Each number is 500 + 50 x the weight over its row's rms, rounded and kept within 0 to 999. Layers, rows and columns count from 0. Numbers have three digits each. The size before them is the row's rms in percent of the matrix's.

# down: layer 4 MLP down (transposed), 1024x256, rms 0.101, rows 15-114, columns 0-63
# up: layer 4 MLP up, 1024x256, rms 0.104, rows 16-115, columns 0-63
down15 102:489521525462501485523545462527488477501514493473536523487555482594437488547594474466593505564539475549522498525524558450480540485598517547475448559474542533459554517505562550412465500603542553
up16 105:501545559419404463520581546386460540468440515496558565488539472429401565548492523580529474573459468550468555378578473396505506457493554625509506490610469572562541416428527556439541515444531527
down16 101:449435425448438402442492489579658510398586469536492512606519452479519456431458488520445502494455424473528529382460480531531442514440520492520427568468456494500443525528429569509435550505540549
up17 099:440478515566514462559475508561509547481427507545403507526509502526466498531490558472560579507469472555407475505617531523421428571514488673497473468553457542521471465514520511551452571551520431
down17 105:523601565621512461569465506540471542403464499460469537458509526526465530435545605596506536407510470504444454483459600598540601398478493530569512494480481421471532473472539454588501552475496458
up18 101:580463470478564461522519554520554510473512393556516454529550458481545439588497509417579439516582539495545546500449519528541598547510488445334488527460445534491428519452519569550573519531499521
down18 098:412492468527514426400529525528493534563415431491555444557524400485524461523418600439447506396608462468595510476533502476486475542527607415419487454572519455493508503507434437489489363449532501
up19 099:431481555553491527540524541466587482464454486534407501530515512534457448575621579397489445484419518476518547491376424480472566521587567491562550459499494571513612488468443520570474441577482480
down19 102:399514485531530479473532511501509510481459470522470365482567497468497630423479475543495520522553405362457529557458532552485514478471448490483522522539556520473462478524545578543481524469546497
up20 105:472566507567506428569492397527549464529403576426492488442479483464534439424450444502411490554523483496441430509397501539475461503416488441584428480407553487496408465625531587454501594505519560
down20 100:513472524509523545576521429406501484490552599473482520424358483415487620547502593552463519475504512406532526485378454523437535524514482536537422536528588509504407375526549416416483481482496551
up21 097:496545542536498557563518405489438528463521565460471492453523553413398515490513550473485592409476493497552475511543530452500410392515529617445540502449514509502445550467439446554539530610579601
down21 103:537459453485517476435544465478475562534610516508518488547512487463550527561542510415485580445523506394478490543466465465447568496479536454603477518456511359533556489466564479531615518465524525
up22 096:477480507426519493455566526482507486538493496529554469426469490571471466435576396488504571529536564471438486507470491546557473516530506536419465469515419456485490480525575526414533610487545486
down22 092:439504506406447595513532536491477439538487483452527445451514504454464550420497532517479582443434406498576540459554614599572535527473473487573585370445412447494474493512528487522501499518515433
up23 098:461490618383471537455475477476486536492523589479539510530417521528512498540575532513554561545476593502473491586506476465370526548510490551630469607497544578472500467463535518436467436515489516
down23 094:426566451576521498519570563532492524492615527526516441434520474487421475528511490509392578541568511570509497542546510543580483522587532433421546492560489513543555453502446550486445520504513429
up24 084:501509522429522507510430604489551516534504453672494450420483445480570453499501511580532502473499570548589488466468558492560643450487473516489516538597427404551546480586551474475515535593525445
down24 094:488517521467461555556537520421493538448479519552483514484505490463564490502456557465546481493486494560592495583438490458558535507530494581372476495465514539537511424507510441457530484501490465
up25 096:513556530580548498530470516531491466467423562492556571419531415449557487480481531476657447476479510499436412500517412520528511510577489618406574639489538487521534524484509528569455537504572529
down25 097:550463469522517500539469477512551674593519529545502505504549470458531540488534502531515528564554498582502566492571465532514564580613502518445571509536496469462441608532528449485521543483505360
up26 098:499502537484483493504492640470553465493475412447484455514431463553433479505471469531391477610431497523523560538519491474505507568458490562453451561457427585533620552501544526480456462504517508
down26 099:460417531475458547392492441411636531550530582578554483468476498509529529588526567574464558510586555512474476553494537510494523458560444532525541516529516469498496567480529489457533544573449360
up27 101:423506602482557458526453579472553456544515488523478505502510442557391540519433535504473493512604432509479528382503391486508501565576597610518534540490397488405540568431445522442491478535451442
down27 098:501444495528473478478491554411520436487511595546478454448527527481572536497379514488599553479560515503442552518518535556507556503479478435537517502515580515521533539536550489433552530538462568
up28 099:541534547474502541571539428515526501485592441439458516549478450428496498469630459545520490470525512506477478493403506509622493466454411560505484510525450590445461453467533577500499523466498533
down28 099:468587491461563466510481529511416615480467423538466498480526439556482466479526585540449543511570431638505525571552492504525583483528563510499412475543488556470580487542511512518390390519541489
up29 101:459508475497540539421579553497575423567476359542466487513523426542443551500459405574556520442503518509507526565415508517516503506548509526537491492572541590602498541497552406400544438479583548
down29 099:550500520528536531410395490576499492584482418501485463483534489410492483574511499514547511572488487487506431530447427569509531527511460609480546508494477489570569551532483520510622531508530547
up30 093:554550489541447537524423539429455505509537464557584556506430516499546542520515475565535545593478516564542515534467454561620536453436505604480489464466540522539510548502487501475576561445443529
down30 100:487537502472485522526477489510430567502525481385566571409521484519474549440568488476541423411527482515572442430600573510533539518484560605535517527524433503474502514423546515463472562589550435
up31 096:494512529474488464513534478472531444469540461529256525564535507504510578505489569541513580494480384511568572513631492502500533500463492606513476512546558431505488585425503507488387473444564506
down31 085:464571536424541519495532525445567523466540509417378629414434571510508416512491550592520422512537444503526536547583445500450506551527503600427494492446462435558470505477496538400505454519588517
up32 103:528591392462569441420513522500503457537530551551492464482466560455571438466477449467489407494515457453469519640506481449509406507499448471425477531466533509462495460514516451546478515458533437
down32 100:464462555357487521553414470530443448437499489484439548568525486578542459409451544533515543497542404485527452424482438565508563500579421494552416488468440472391509507496438475496564477506548527
up33 096:488491579504552498441611468366540380502464523564500490457475523529383440414531474580483473601441531511589586528541489559488516496527462484513515490432461598486494381563472535502442430558515566
down33 102:492637478474455443444499444494490426485487488454480451535518381491530539514496480504580459467583517480570574577545443460594475562485519535479537453465464515488428508424487506471581455473498489
up34 099:487537464439554550452521602441481469460467437581542469531456502475378415473485545533591492409526462527476500488474470460419521443457526494457482508459471566492461480354593466599572498516557448
down34 103:553499470451466559453518506536495471457433466446471484415444447440479541475453487516549497516569510522618467432551498488522519536547589515529519501496473622501530585436520534510556444483447485
up35 096:542483540413486435552449454439435416465488546566591514459506451560467500649562497479383369563457536486426582493473511503507533402434584481546480520564563501491479504457575545438520493475474531
down35 095:445564367550529528452435465557519515412557390481537489535554566456526435477481497569500582395465526556532468567527441430542544514515477457534582479396570492510457482501570501419488481519556518
up36 102:510452487513541477384496537555471439466589526470580511466460409615469434533554470503523488465568432598484526549364510547529528491537550436553424518454500460470481469547463478485467529499444498
down36 098:416495457588563517402392591553492477391606464477585570581535341594584472543521471522542423514588543516536543587473534484461513591537506528475425464450488488432465544520558529575519548569518531
up37 094:448578489449536556450552462425475566421490584523482498494483431488468555541623482454573440465502390529460488555576435581558436429481508581449573517536490500467440576471519515463417531482558455
down37 102:451542522424541545447572582494449544467434559454409529542584501564482569527540532498472478382518431555566523548531539501480486498501475353571496466556576448551522478482534594513512511472599457
up38 099:405477471489566533620463516526556450392541572490547499486520502474528466507483545465483522462546428469564487488513486493550504443489451523501544565538490467553466527432501478518482468544519529
down38 095:422394488454529451547551493491494428433553393510481478519570458577564484514512524477456477453519420485469441555422516587491567548466403537474541501545481529557433493484539584539490578473546529
up39 099:567498521569431463540487486491525491489438547501464579542515494476516579495342489668524461576539427540409528431482515554492608530552561442432565481533448506527455610445504508427529542513544458
down39 099:495548527525499519487532471567481434477551456498530539483496633553575404467580522434467519432537555569431554475438520540463410467553444558397521453444492441582584495522583465537508514574471511
up40 103:450575515357470506516478509514496539537483418514531502542459499496489450489505500462478417497504647512463511568525478526556472491459601544390504492490644429558488499528505483490529512542499566
down40 102:552466601452500491479531430503480544531466561398484529513463516464461535447505522491502517451560597496526395442523503482532454454528418544429439531511587482389486388434505549559500497553501500
up41 093:466550476519507514582507406428541473475526466477516556496507483541562564484489526492554466448498516471517500530526456558474519541417539564516508465520497600570512485603476495585547493513496590
down41 097:479531469529492518480508490542524524520489506517506510541448534462525523443501536504451495456463474475481482516513428550547502485408453454472483464591468528465558472548473525551542455549538519
up42 103:515514456468482542559485601566495543450516496551489414553491532400466443498473539479360520534452492497532411486449473461583453460531472527462602478425553540434459536579460451438464439597505526
down42 097:532474497527535564410581486504491480519453513527460479550483564527450512416489480601483524380508595454425461545531537516539559483481528515614455393510534415524524452568480446493419450473493517
up43 100:509510477533430524552519498514561454502514511426519485370556437475493488551578486474441560531574412490530476531490502550576479531509494522456557437595531566488443531457544456518481463458476468
down43 097:473405560597451604458424419511531490541511597505358562463472510496513466461586509533446613543471510540564426521531514453447527455473487509534580446521483426526513530498435565569461539526489426
up44 101:470552533482541500558516481582480422441504433455500499595500441496577497505516526406526455508442514550501440424470539544364402497507570550451486569415506476501419553449536528504453524502550566
down44 100:532486470503550521481442408564572566434530488415549445542422583453524559426569477542511498560556469450502406480482502471490503549544424537477587436498534479581556551501498497552517498492532525
up45 101:518639550551519437477404503546530547510367533507492503525527540465478516504444491449452409547507442584529534465456550447434453493487504484530520494589540486527553484447469638545488424506457445
down45 106:423557581508536462441472487465482377492502609516520486525330486464536511520561556518520575472457556595452435478511530476524469551566576504513500495474380501516552506505476404447403474502553546
up46 102:503543500534419488448583513425469520471548565438448524575478477487569496501611410488408466559442512516448464542466446456581447517543532494551516436575551531538504592566547546421524496497508441
down46 104:468512524382456528498548543437478569544504493431483486504425527471514409548498584602498582477506529510466440623480579511513550585475490507481442480527542588423476537503525559407579543516471445
up47 102:490496492551516550468423397569534577449509486450523566568614521550593583473455499429489405477498584562561532521486514455610524438566480508465494407503536538519501448556510555558511564472544462
down47 099:489578547485498499559409536526588507497380535435498433426543558506506546442566478457513460421478429553484443491531497456527457474642439451514453452432513517476431427522427541542494449481472503
up48 102:505510469484574531391565475530439497537511511534567478493483446472512512608491506396386505522430465479586492542534490590484443523564578552524491418424499508444559464504490480534489581535508482
down48 099:504471449561493399439548441488470484527477494452462449461484523499564405511531537444491528504465512443594446600507463475591453517466483543498525446538377457428501436492447556529526590578512497
up49 105:504450490569520454441564457501417494545456498418503397523502478505543561529523611494435405565483549549524455537480518568426591498512532541529531523463510440438522490544585538531451410559387518
down49 103:446393494507534525495553534396562472536547493521472448458482486488601540459507557457482457547471528494488520573500478489466544516511411575549479511527544412484466444367497435508506443552481561
up50 100:448498514602634436569493548582490508505515466542589385519505532535566459542506471526454445521467501588509520465538512462478466547505583558413462535501432499488459507509554456500498506514468435
down50 104:449488463493499415468544599530434504607494443428507548461479527521569511513497537474478525504488491525484529436440452599465528480405520473501454583613483555476529525459411550574503477457545471
up51 103:459508422469526468469492528464567511520500506558503505494509468497573418494504449471469427532479394506468532562465515531434461439425377353383429410461482517520517368593493525542455432475449504
down51 100:517487427476491503484468416583602595509547425541477530441494487455489399418563467497476558535478474468568368512532442467392505357482452530436592410551481544522471450419485582467478509551397522
up52 098:447501543522505522519677512482554489484462508463522563434534575503479498454537468443460467514415477483524559439555480448559498537503475486529583544535410541370489440503491522495481466531531460
down52 102:643485606573520509462451481561514429511535520486482544562538497513509450520557572579573523477537464501595482455489447500470538490500410518469484500510511510462531513589475508450502435507535539
up53 110:432552523532445476558540520514523526426463395581486545556431545529508495590506469516441418463535522592550507401501484465527446458470474489399486518592518544461516448515557556480504430507505580
down53 109:539455609526397480500459544458575564537450513525507542390520470446451516462566434463584395478461470489498488538496538487469580519370401509574431538476493427478505439469468602497465512601561518
up54 107:531554512458541445525417456546511510510456551440524459589460513443402389420500389444538454451510455464465513593576485502472407459482470472408489410441507426523456466525460494606475518452469518
down54 107:519491489519494438452550359514442520514410512524451408615494483483452431486485357469455461444548456475489471535564592511524638447517449569566501506566519487476506582554530611425609563549544540
up55 110:453591500498451471488413516459475427512595564502519575504426422514461446474475602474421474608508524496580518540507482524526426395576521452511520547557493587541465466483518461567486550524459493
down55 109:498495558481499500527416504446508476511518443557465476560554401469506500594491456418455504528416453449491499611566488549480515487556489557465495445425497437481495488564451511454550631469576520
up56 099:425564449500539507555510557604413463527541488501537515482555544523536413610454540505470529545565423420479352489520474497521502455511512523512535532511415498487585449503519541533434483501492598
down56 098:455463530459498463446570507435466530452489525502556553523501412414452508535459457510450536500483472544523448373505573405533529416542600472527383459518517539414523534517503549419482527500500372
up57 092:520493462568538476465437438512429453557372489549475518517496517615456448408523560501456474437445513403553445498512426456507501620468544548427520455458436597457557522464504445459483468501553626
down57 097:513477526533559467419438520558498475540522464553581494506487475397559593481457501477353404418484477549502450668463473470445579521422528561527518417467508459483646542513437536513454457516462535
up58 094:505453572545588489444469518555451439469408501559449541444439549478396498490472475553500533452544589493500538517515483499582548487478444568477480490478466563517518417427561492476505481471480433
down58 097:448576509546503531542482492431541444458572441539581515457583463452526502588461519554541583551526448576468521505516455463527464572461454521542511480422509443498486490552436515468537447442513599
up59 089:407430595522486516627482391575517514590511521493528638493620593528442446497488506482491494533530498454516491467512446508468572462478445454527429543519496509543448473477506529455559578495591425
down59 089:531564486443473574504398467444507523409516513420594562526463429479528588522580567438487426428540473539439494480516548542477466504468531500648505489396528558428546516533470505559613527430462512
up60 100:567535490525546526503475504452571427535496500389527485533514468592431542444496502425498455532544403510496550569464513538468492398501436445455484498551457548548490540581484508454487570530479466
down60 097:528510475461541455594496443550479539507516501505434568487430569486511563565464483573471545455380574501525421529479482425417478473509545492504510417483516533485511562450439515482430525611477540
up61 100:450517555529415483638578473445541512415500500513501501459548401548496510434398526565559494427503444466621525508512460556568504443538542389523503439505471582575428491500582422555494486440502574
down61 094:522517532523545528527553452453522524491458474518564435555534479566554558542492514508608456421510582531557524505494461528476458544540496446546553560507474465461518432470518483475511475505463470
up62 102:587507457540519471503436463579553567524588546435477490416547456500425491476549529493438421559507617453554485517470562471530462491429512533401516593558487476522508527446563477510524543519434422
down62 097:516618603448525634589569489596587561411526426478540485496556420548458475511517455437565571528458530494532428564539517574477588498497608542492484489482477488406494552550497522620487436602536560
up63 100:451466477543513548548519441518550469557452494477495531536460524458488517526482556450447499541592525568436538456519465481480487485460489533505543527434490478381483497531560451404436548472493548
down63 097:573534495527533522545540441423538368546466586483511424514378543588495427487474596461457503516463477477502495494609476502574497497516512530434540568478511495538517500596493558494505546550513494
up64 108:496482534496498554501423390509550564459477425538533517505434462551408449587549520511546416572481556461525465512469514468514474542506512566578487472446510521465548450536534467550451539469519468
down64 107:568506480541469501434500345447448451433463543483469440500538450519501436495515550472339475431479510513465479512543547376542451475495514436564488493541404587473447477523445507472443433436459454
up65 098:481529489511475585529414479503549505381459406549522552474489600423496558531567575560568475541467501475437477432520553493440497502550491505484469416504450500495468542521531530535481520591559510
down65 102:473506563463520508494583507408513479506508493472495542547456442468481502511444607459543488468488470476483519510506551466555543564446422466370398515508459510441545448480537565433509534551443439
up66 100:441482522455500503439578508516496565522534609485443449548479536554499407570487517490528484537515563552477537423482472503514391527494567532410518516463430509485521497528416394538517423532552532
down66 102:458482489471514470529557532466457449561586468549461529449582511563544536436550463462518444630517552560537532370526607540409537436533516550577478420510478450512443460480494373500490496435562485
up67 100:479473506517503553562493434541485525590440513473510465493535500437480477480492450492437497503451526549471531440501454582523503531481539459497579549508465494562515547487490487559438426478407409
down67 097:424537465507482535482472487496534511435610433483507505552406516591487448571553530501506489428498457476576411467542571517516556497528501479490597520466490509532526608567504533423514501459581435
up68 094:492513519566506507532516593486525519528520387574517529531549493568533454463531465511456440458512496504379488401469474424505465488437417494496526551579511543513530439524472531425516534492524571
down68 100:500544409491536512466523530526543509469592426475481497502562378479480599541536597404520481467489475404526421525475471472463503464433382470550564477459465445505454538465407556534481514540433471
up69 102:509543552503421485431467519513419561497408466520477544472456463481491489417451487510529499398494514507488570568547519500605468546582427500460443532482468588506385451553488523470588485505474585
down69 103:439445508502607447484324471545532515399441437497401511444448451544563465429467580522442424527506434446465488573467548449449483592466523558443559484484464536506442444483463474525572543550481532
up70 088:554485543433506535494473521461520456504456455604444398478411526553411519424439384502514449602526466448519455532478478519447528577566551512541497494554527521522477523482551563470475410494440489
down70 087:533510479420480513448463469552487418493476442466574460405439452485451498431431445418436500468570496535509544463542496523566375435547461578517532492514509521477453564459432589555570424476506494
up71 104:462484449468441552440487524525571449472520470541555479501610471488532481523494459473538511538526555580448486473553457571405498470576565570567506581596534581454579537571516443503456461620415525
down71 104:462441372486494521454505468541545531495469483446475517409564496445520556435484445463628546572451498486502516483529580564411555510435534539579458474534494555476488512495427453555404490546501576
up72 101:417503460480449437622507579510560414447428426493464506458491508502478546544543479508535429413503505496430454523427559486486552362552489483528549453438532493469501568482485528508491507456469475
down72 099:563485527392464532586499363552477431496470437506600502414495591515494474509496551421496446492511516467508494474442472515512591479424522506563502478471481421519530444559444567556485493569558519
up73 109:455584503475426490498479496484476621410466452516492555498425544471468576549492502534412538425494513439498492476506484528522442524543499461485541422485562447481493499531487464482482450506615504
down73 106:486540542460537476547579454518526533541475456539469449581473540502436458534480558518484469460454524424424418584540520621525524481506520452456562511422541374431505397447468497522433503539521484
up74 107:573589520464506415534479523567495522462460473538529441521559495474520470450494446459455482551540536490427468584452516580430479525536371436537525506491530499580517458476578544471423462542524520
down74 107:498568451574551467598465509488547371458516475502532409515428430502564559513565487479533491513570523476483379470480535548475512507588511482538433503477462443484523536506517607411544458497428453
up75 096:514528506494456483445560441508552543532483543501491418490448440571556448529481587611453440557388463520446576495415562463504524356519559457591444534494486502475503518593523591453533552497438490
down75 096:494527531572517427599569619470453348541504533484462394616470504464450482502514498507549571407406469512425496557513417450509500432571521465605504512452524596576549515487473543512523443493513501
up76 104:402483515543466565514462441527496449501469597535489538471428464527574506526468404442583449566446575427455572475500508476496480515402435463430534497492398475431502450490511474586545419542509518
down76 107:459539587520450501499540459445549457493526477497419538559454495503599425582536457497577517572481573470489484470595587526456492537512495526573490459451482503547517550500397509538491528439463480
up77 111:491466407443546568524615586491581488562485573511528498463449557552489541533501452421410526491539411512481469488590407460520394516475526554544518429408561499527462399425464503483506546493328553
down77 106:487460522452489442522581619461522553518525560505552552539466564507543542503558571474492535574465504506490499450510511548472554519451485540494544527426467398483481380538433499461478467512425390
up78 102:544546399498486493469477449445523556561484550469533466519482394492451505510549509536538510539465509616446549498508610589525521579509522464443546543473512527572480462517519472549429448457505614
down78 099:530496575520534493571503533421484546476495521473573477483518581514563477497528390478494497395542528504543589524541545561563526467481501431460521528484469473590415443487486497495525498510555527
up79 097:491528519413511430585482511442479499494481388480549580457454488477503466510582457554521408505544495633520621447411560434516532452504544518515502521417431508483414552519447434507466512588499490
down79 096:545566439583536457423469500524526485496439481636455504400479561467478457497471601452471525503556527515416526424464555453514509517553559476483516560520546499515498515614529495517463557491548535
up80 097:396493410530502494486480544590543534439496442481477475415474457444407378484484469498553439503517584612402423503540547471501572523408420527498526544559552504590509492456509559499530689519600505
down80 091:549480486442414400422501482502488573470492527504585476535488492474491415592411460530603561434590558597519595481566499441473566526533497598561511560525501526491492500522470433462516459473475460
up81 103:603466529498461478415456461561554558405656489512482527476542397465532488466491644541390418584463515516428393451491495505537555449507479487510471531562456508462548510511501509487518382497613419
down81 110:510511467620516542561490495492448437482541606472446547408521472523585521438535519525493452531492503515530441391510472506508522484484487460448449447486514471572492511495541477488575388466498523
up82 113:566443513492454498463447493492416464529505447542526481497529452506423483489578564546378452559550563526467523461507432471478525499580474482483464491421462436504534482484468484586488414520556476
down82 106:504486489495591520581524540467518485425441527485523504534524509546518562517532541527472434452424546521433477481544408537525453435576452451540514544436471529508430444477586491490454362481480531
up83 098:496508521481520469480543539483459450467523452593457420408486451512474538542554498421487439554541574393405492529560488457486458547486532471381489435556487460521541445389497507479556450440504453
down83 101:462463582526514525493523483479486590508467490483564485449436521537472467568511478550553425528533506420532587593445447580367433451517458521559586557555477536492461434515497524367489582532458574
up84 108:416565554504409542502478470481527522546551420494449487526537468538524500527585567479417518441543473481423521441461413385581485443494506430514582440493613551556502409559525476472533466538469475
down84 103:558432503509465604520510481499484496600473513473506513502516410514591526486496447459437545491532462474450505513488560449525461533454489498569425463544483564524521441539471451445538461470589537
up85 092:472440580395616530488512525469530427593522495430506536526572471613456514550492508523546475446470494496563479456440521541479507531433532467417552546478517534458512486462536538489481539449568510
down85 102:401434469529460558463481510558519607472455484509433450426424411473574503517517566479465543553457507479563525486544499463493517467506531454460472468589499522553520454467490504544444483564380506
up86 096:500453575497501458531464521461518480586517495608501411511554466568510387436551468492481486480542558444541461584515539453493404421467512511500478574509529530416450491575519514480445512551478451
down86 101:467573562540421538597479505440510458469439538347417601553591564457503479465497557508441525465475538437507454545505466493477524485447488530525446437551545518512463489532462461462483458467516507
up87 114:512473475485485494468450457521486442639534508460525486508528505621540397545553477460544472466512425436447490482520502516522541458530531512477443568495467503454482397461523529519541506515492493
down87 108:493555455546536540496528418600420418499507511475492476535451492481396475510499394427451537534520461490479497513542492556517468488501499485544511494427470527438362445479520616446542460427503544
up88 105:554468480580508510523535424486613480460572519499499501524540460483501538550446568520534413507498457547538499482472569398358474482495450499539491463551560544435450469567588470496504536487493482
down88 103:557520540506562452505448448457425507583444470486495455520466469476520551491501516495480549455509409566494507466557500458453551582514444489529485464476512452501476500530525493530526507410586454
up89 096:497514468471563484529444433433369506418529448449486505436535606422507584460394451518530462582538419544538567487524455390567431453530600528410497548537492539507541534486468509473510516441522495
down89 096:501472498578533436513550534457564596474471462471499528533431443511447543460465495438495494433417519461465425534538556576493571599553448506526504434547438527484476502598509532556507521459424524
up90 108:472496531390395517535479559469515493409495520495459477489492440575474520492525512532453504435552498467565500472541587428437440506550441487476627505562443509470468543566385536531538541545508520
down90 107:605573602537485528449511625553508460433517501477436483507476488456524633438497486503486471477577562438462460475506490603390472557500510504505435586540538442495461502544469455494574592473472482
up91 089:500492416459518492468600528473537533429485471390526537455614458465521570569501449430451499460478550483504508453461474510555522512463428551532434475540560479491482487503495433529529480474442432
down91 090:542541546393484480557505433512496555527379472472485452484541486482470494546501439505498493508493540527469499421529514434490488582387402495560529470530449453506409512573452432517485484460486539
up92 112:490454540386574559474449492556545475524484514522486426540509588514515512488476541550543544489451399547505547602456474503511533616596451479475511397558443599543488571454517399522457514466537513
down92 103:472574438448537455542478565495547479424473480493492470593511499531472519492521562502483441509462551551507454490519544535436404509580528457510438497465468459520497464524549484570506607585514474
up93 094:473475476456501400448534598480461440458468411361556514446546454496467526602495506563484490505519504459538457508481533528475503432484548487437490489550501499519556542521536505495563470355584489
down93 097:521473488493467498522507515517459438502499583579439423503460458440529466480507403460501561519409348459512589472540444544520432512518498533473481494529504498653572584559539454533500528482547547
up94 102:493489523561544574497518576444525440606511514555569464503568372562563518532470430491521492524441495519513538419508542534620549547540502426551466591534560551523498549583601491424500446485547501
down94 101:481504431569487560390462538526465506540600441559547471492560542565475446553534486401478466453453504494530498571418536524556584539623511459447469545511460390422580521437527459452547509461537447
up95 097:497529531493499509552482529565531547458453572455585527500460476510530603465558403520531510479464506485513487456474474557414542467506479537420508456461487524530534504505485585485526512502601580
down95 100:439451441481476522481521505553464469573489589570538520503394542502464501485466476467498462452486485382541521418508452455508492552556494493526534492500589498517487473481587454555521569478491488
up96 096:568566468540436632470487506404446493524533422514491467472637511487567519487508503501541484482532489504458546458437458596474652477513508484485526534490419606452527562427543509447505567453487553
down96 099:523639499487452497556449474500434443508528565445424482588552494438442481517579512531522480519462546566503438543462471491593450466580544543577460523488507538526537574476463513508430463538467430
up97 097:463468485504468467466499457516459515509604528489531606511488481453597486471497501490458455544502538502576472518477633472531442462566469601533540496475565508452528536509505464505531489540463516
down97 096:514528502548492361476565493513503516592450439497564451633523464459494444497521449534470407432488441444380520525513509478485428427440464576511412479571534492457546603502506457515530515460471504
up98 101:391463560541522528484465389545594438555557499522498528464572556497523500493558407523417473632502499547479540463570393454436435486456530454510508501553490485515434429466536426566474586619501535
down98 103:519544518417506424533513500476570499463544500536518511464490576514446479496516589528533492460505513533512508477544426454582595466505562498414579578503463507470441418427508469504568577479450511
up99 095:558411532527447506548554484450532510491381563548478429569496489507599487537432467486539574517549511520506488439503414608494508522500477412528428529535509483465498405447645559510451403452504680
down99 095:469512514517504496587541404412456572575547433520543573480485574458442404463547486461430479473501498552586445462541506531510602509467510458527500486488498417538471526508464491438469511473461411
up100 103:489486414479503504417499525533524517547448472478504580488497536597609523506580431537525417557517425524509514431458476496394464576571548463483565502525535477471449508498470506518494481459541588
down100 103:521517517390513480488421497522451490506397580529483612510551563469486561454531516526590488554491444532475512481522438545482478506548496434477521503521488436438581486484512472512493415548570496
up101 102:560525453471431569492534485464588488466484504425475512558499463580496525515425486503547438504572472548442477514526445437553509564517440514546526628406499559448404429436459607559475534576439523
down101 099:526563502550585522590609505494499402435446432392474494491432467550398543549499525528433532458529505473502525451437510431520428459524449548459461422487502425470491510430396490553545553555573537
up102 106:614620484535553520548446620419483553446576514495473485491573411527528509511488494476447438505440497474489520423476479455502388594459428526427432535601401550543446460437574489582498465412609500
down102 104:419571538557581379555498511455456573413486507489473393470469446530607533610573540518470382401511527448538485511471512486453510523473644555469519556551532489524601448401473497476629518495550627
up103 100:511548417498473491374494445537499524417523470459455505530535459549459499472442607540516560551539505472513452538432524462432520598485554470477532533606514481527585592548540582523518492469484481
down103 102:471569547467520528503462434487491521482480651493514559479512496501571522524489519458572464525471583570653492491561525483559448575515542578446547533528469472449448525388477505560477499438609494
up104 095:567520456480464610456670503520492521497529539491573431449486462439484457563591599498468503498504416548581515436548499481514495415497539518552491461609570528464496469591532538502493634609569550
down104 098:505495563472508477476406445444528544579548497549529513486547484544496573413467462538598482461475464500441530407504565501494414468539526535572585477481507509530458519576609460450430481422442513
up105 102:456499474562496509486670587541491501391468401530495505505551423509576445505451539486455466540487474526465512537544495534460532488530568522553586477476492574486485565521490498536569571527478499
down105 100:558526455550509495384534529452413550488495558520426519562399518462500489529446492518548512510460462407490443542545506569556544518577518440533589489560424514437439499417541630525570596410504513
up106 102:460491455484531544592574484549597511495461551548547534443468499482568361479474462532566505488476539514503525525506477445508498500481390407462548536460525507549455477523575487480548450576503599
down106 100:558506537566586517454465477512571507521476551552426589492508505482539537538572485460416551462441469448537524504507517449526528534428517528540551528528458503595502548575522498481507537580540442
up107 098:606558545488451486470596529541481466575454501451480487423541573490541441438518567551564479564428543477480453492464501439473410487470549526540472566527486636526610526556510563365501459542519520
down107 101:495471556481445475467610522451466510575495455581447480460528516501619501493530467497523577527548499473450393586488521440559509508454590484466565505385499498504517562473500546475460503520412561
up108 118:539504562574584510480472534499471576450583529388374545526471525566455551406438526407516485443591527483440502484469500566497468481496534457507489476515559460542448545507482520409504450603439552
down108 104:470558508476543519548554459501588558505536577527427620561477546466516484456520540513554516559536434404539516520567392535514474432524524398419539508469472425405475485544470478533491488539483539
up109 092:434505460347549556529481505528580487468495472573447542459549562537505512510503525480433499455501496497427435438437563451508545498520549498523512490521435567573482488475508560444577523494590487
down109 095:477581496500548469449563441531531554542486515484536431473477434441597534428525501506482570518557567427481533471412530611619476506485505526497546418461458512420470523433412484565521474470536542
up110 105:571502539490399447418457420450389521530461489577450516453495492412571509535428632564474510585432540428574469543466397398463447547471516492519506473496461413547484517522549434439573524591453540
down110 102:566535533537574470466403537484571619507461453475506570514534560474493411521471532575428447482537473533591554516553517523523618455414561406484527417411510432463543519443495499504507528468557491
up111 103:606466502434508584472489477374510458548431506504507437548545535548480488487425472506539476566601453419567522397418458505424501400489523437545479453510444636541463608407579463518477468444558472
down111 103:587498490429523536564538633441390470533511603557551475547558426509525458541502467479561483526484475482482457434514449607452576518515604550511568523627571583534502462537593463417394468512473535
up112 084:426491479401532578481521498497471524533489495530603498350445537466469468526503533519554542493437566445530508450449525475480495468473496503483503539471506559579478560534520457599504486530503483
down112 093:484493427558561481491504462538501509477502516502482498608446458531518450459477526483478506517515530518515433535507453480452510472554502587632445500454544408449492519480514394433595446493557588
up113 099:438577472515527502483575480455516495602465555490453603462508488543509479597494520452528464550514550539527517463541474499497456411466520512598430512560541496536580510454530546531446472450522554
down113 101:529550488476568531526487455479514501480554465446527635493581534459547534441482523496499469410554516435453468569448431446451412560447467529537547467463514537442474526413384465424546515482518457
up114 110:546530516466503463518560498489551474393593416460336607563519568480495498459468449577483510533546446479551535506548448539525516476484552565546525486470404439511532516494490561456450448545550460
down114 113:502603487501540480547518495486560538512492529550542555491391498377490512549412489489494544533455518524634425564538529531474532539428605462511533566547418460470540578544496631628461633518497440
up115 097:506438507470540493537481496373621554436447527506566515515479486460501474561571548461475519449510521500490497585510379553543516511440584521575536497443479522487447529496489521514479549494522600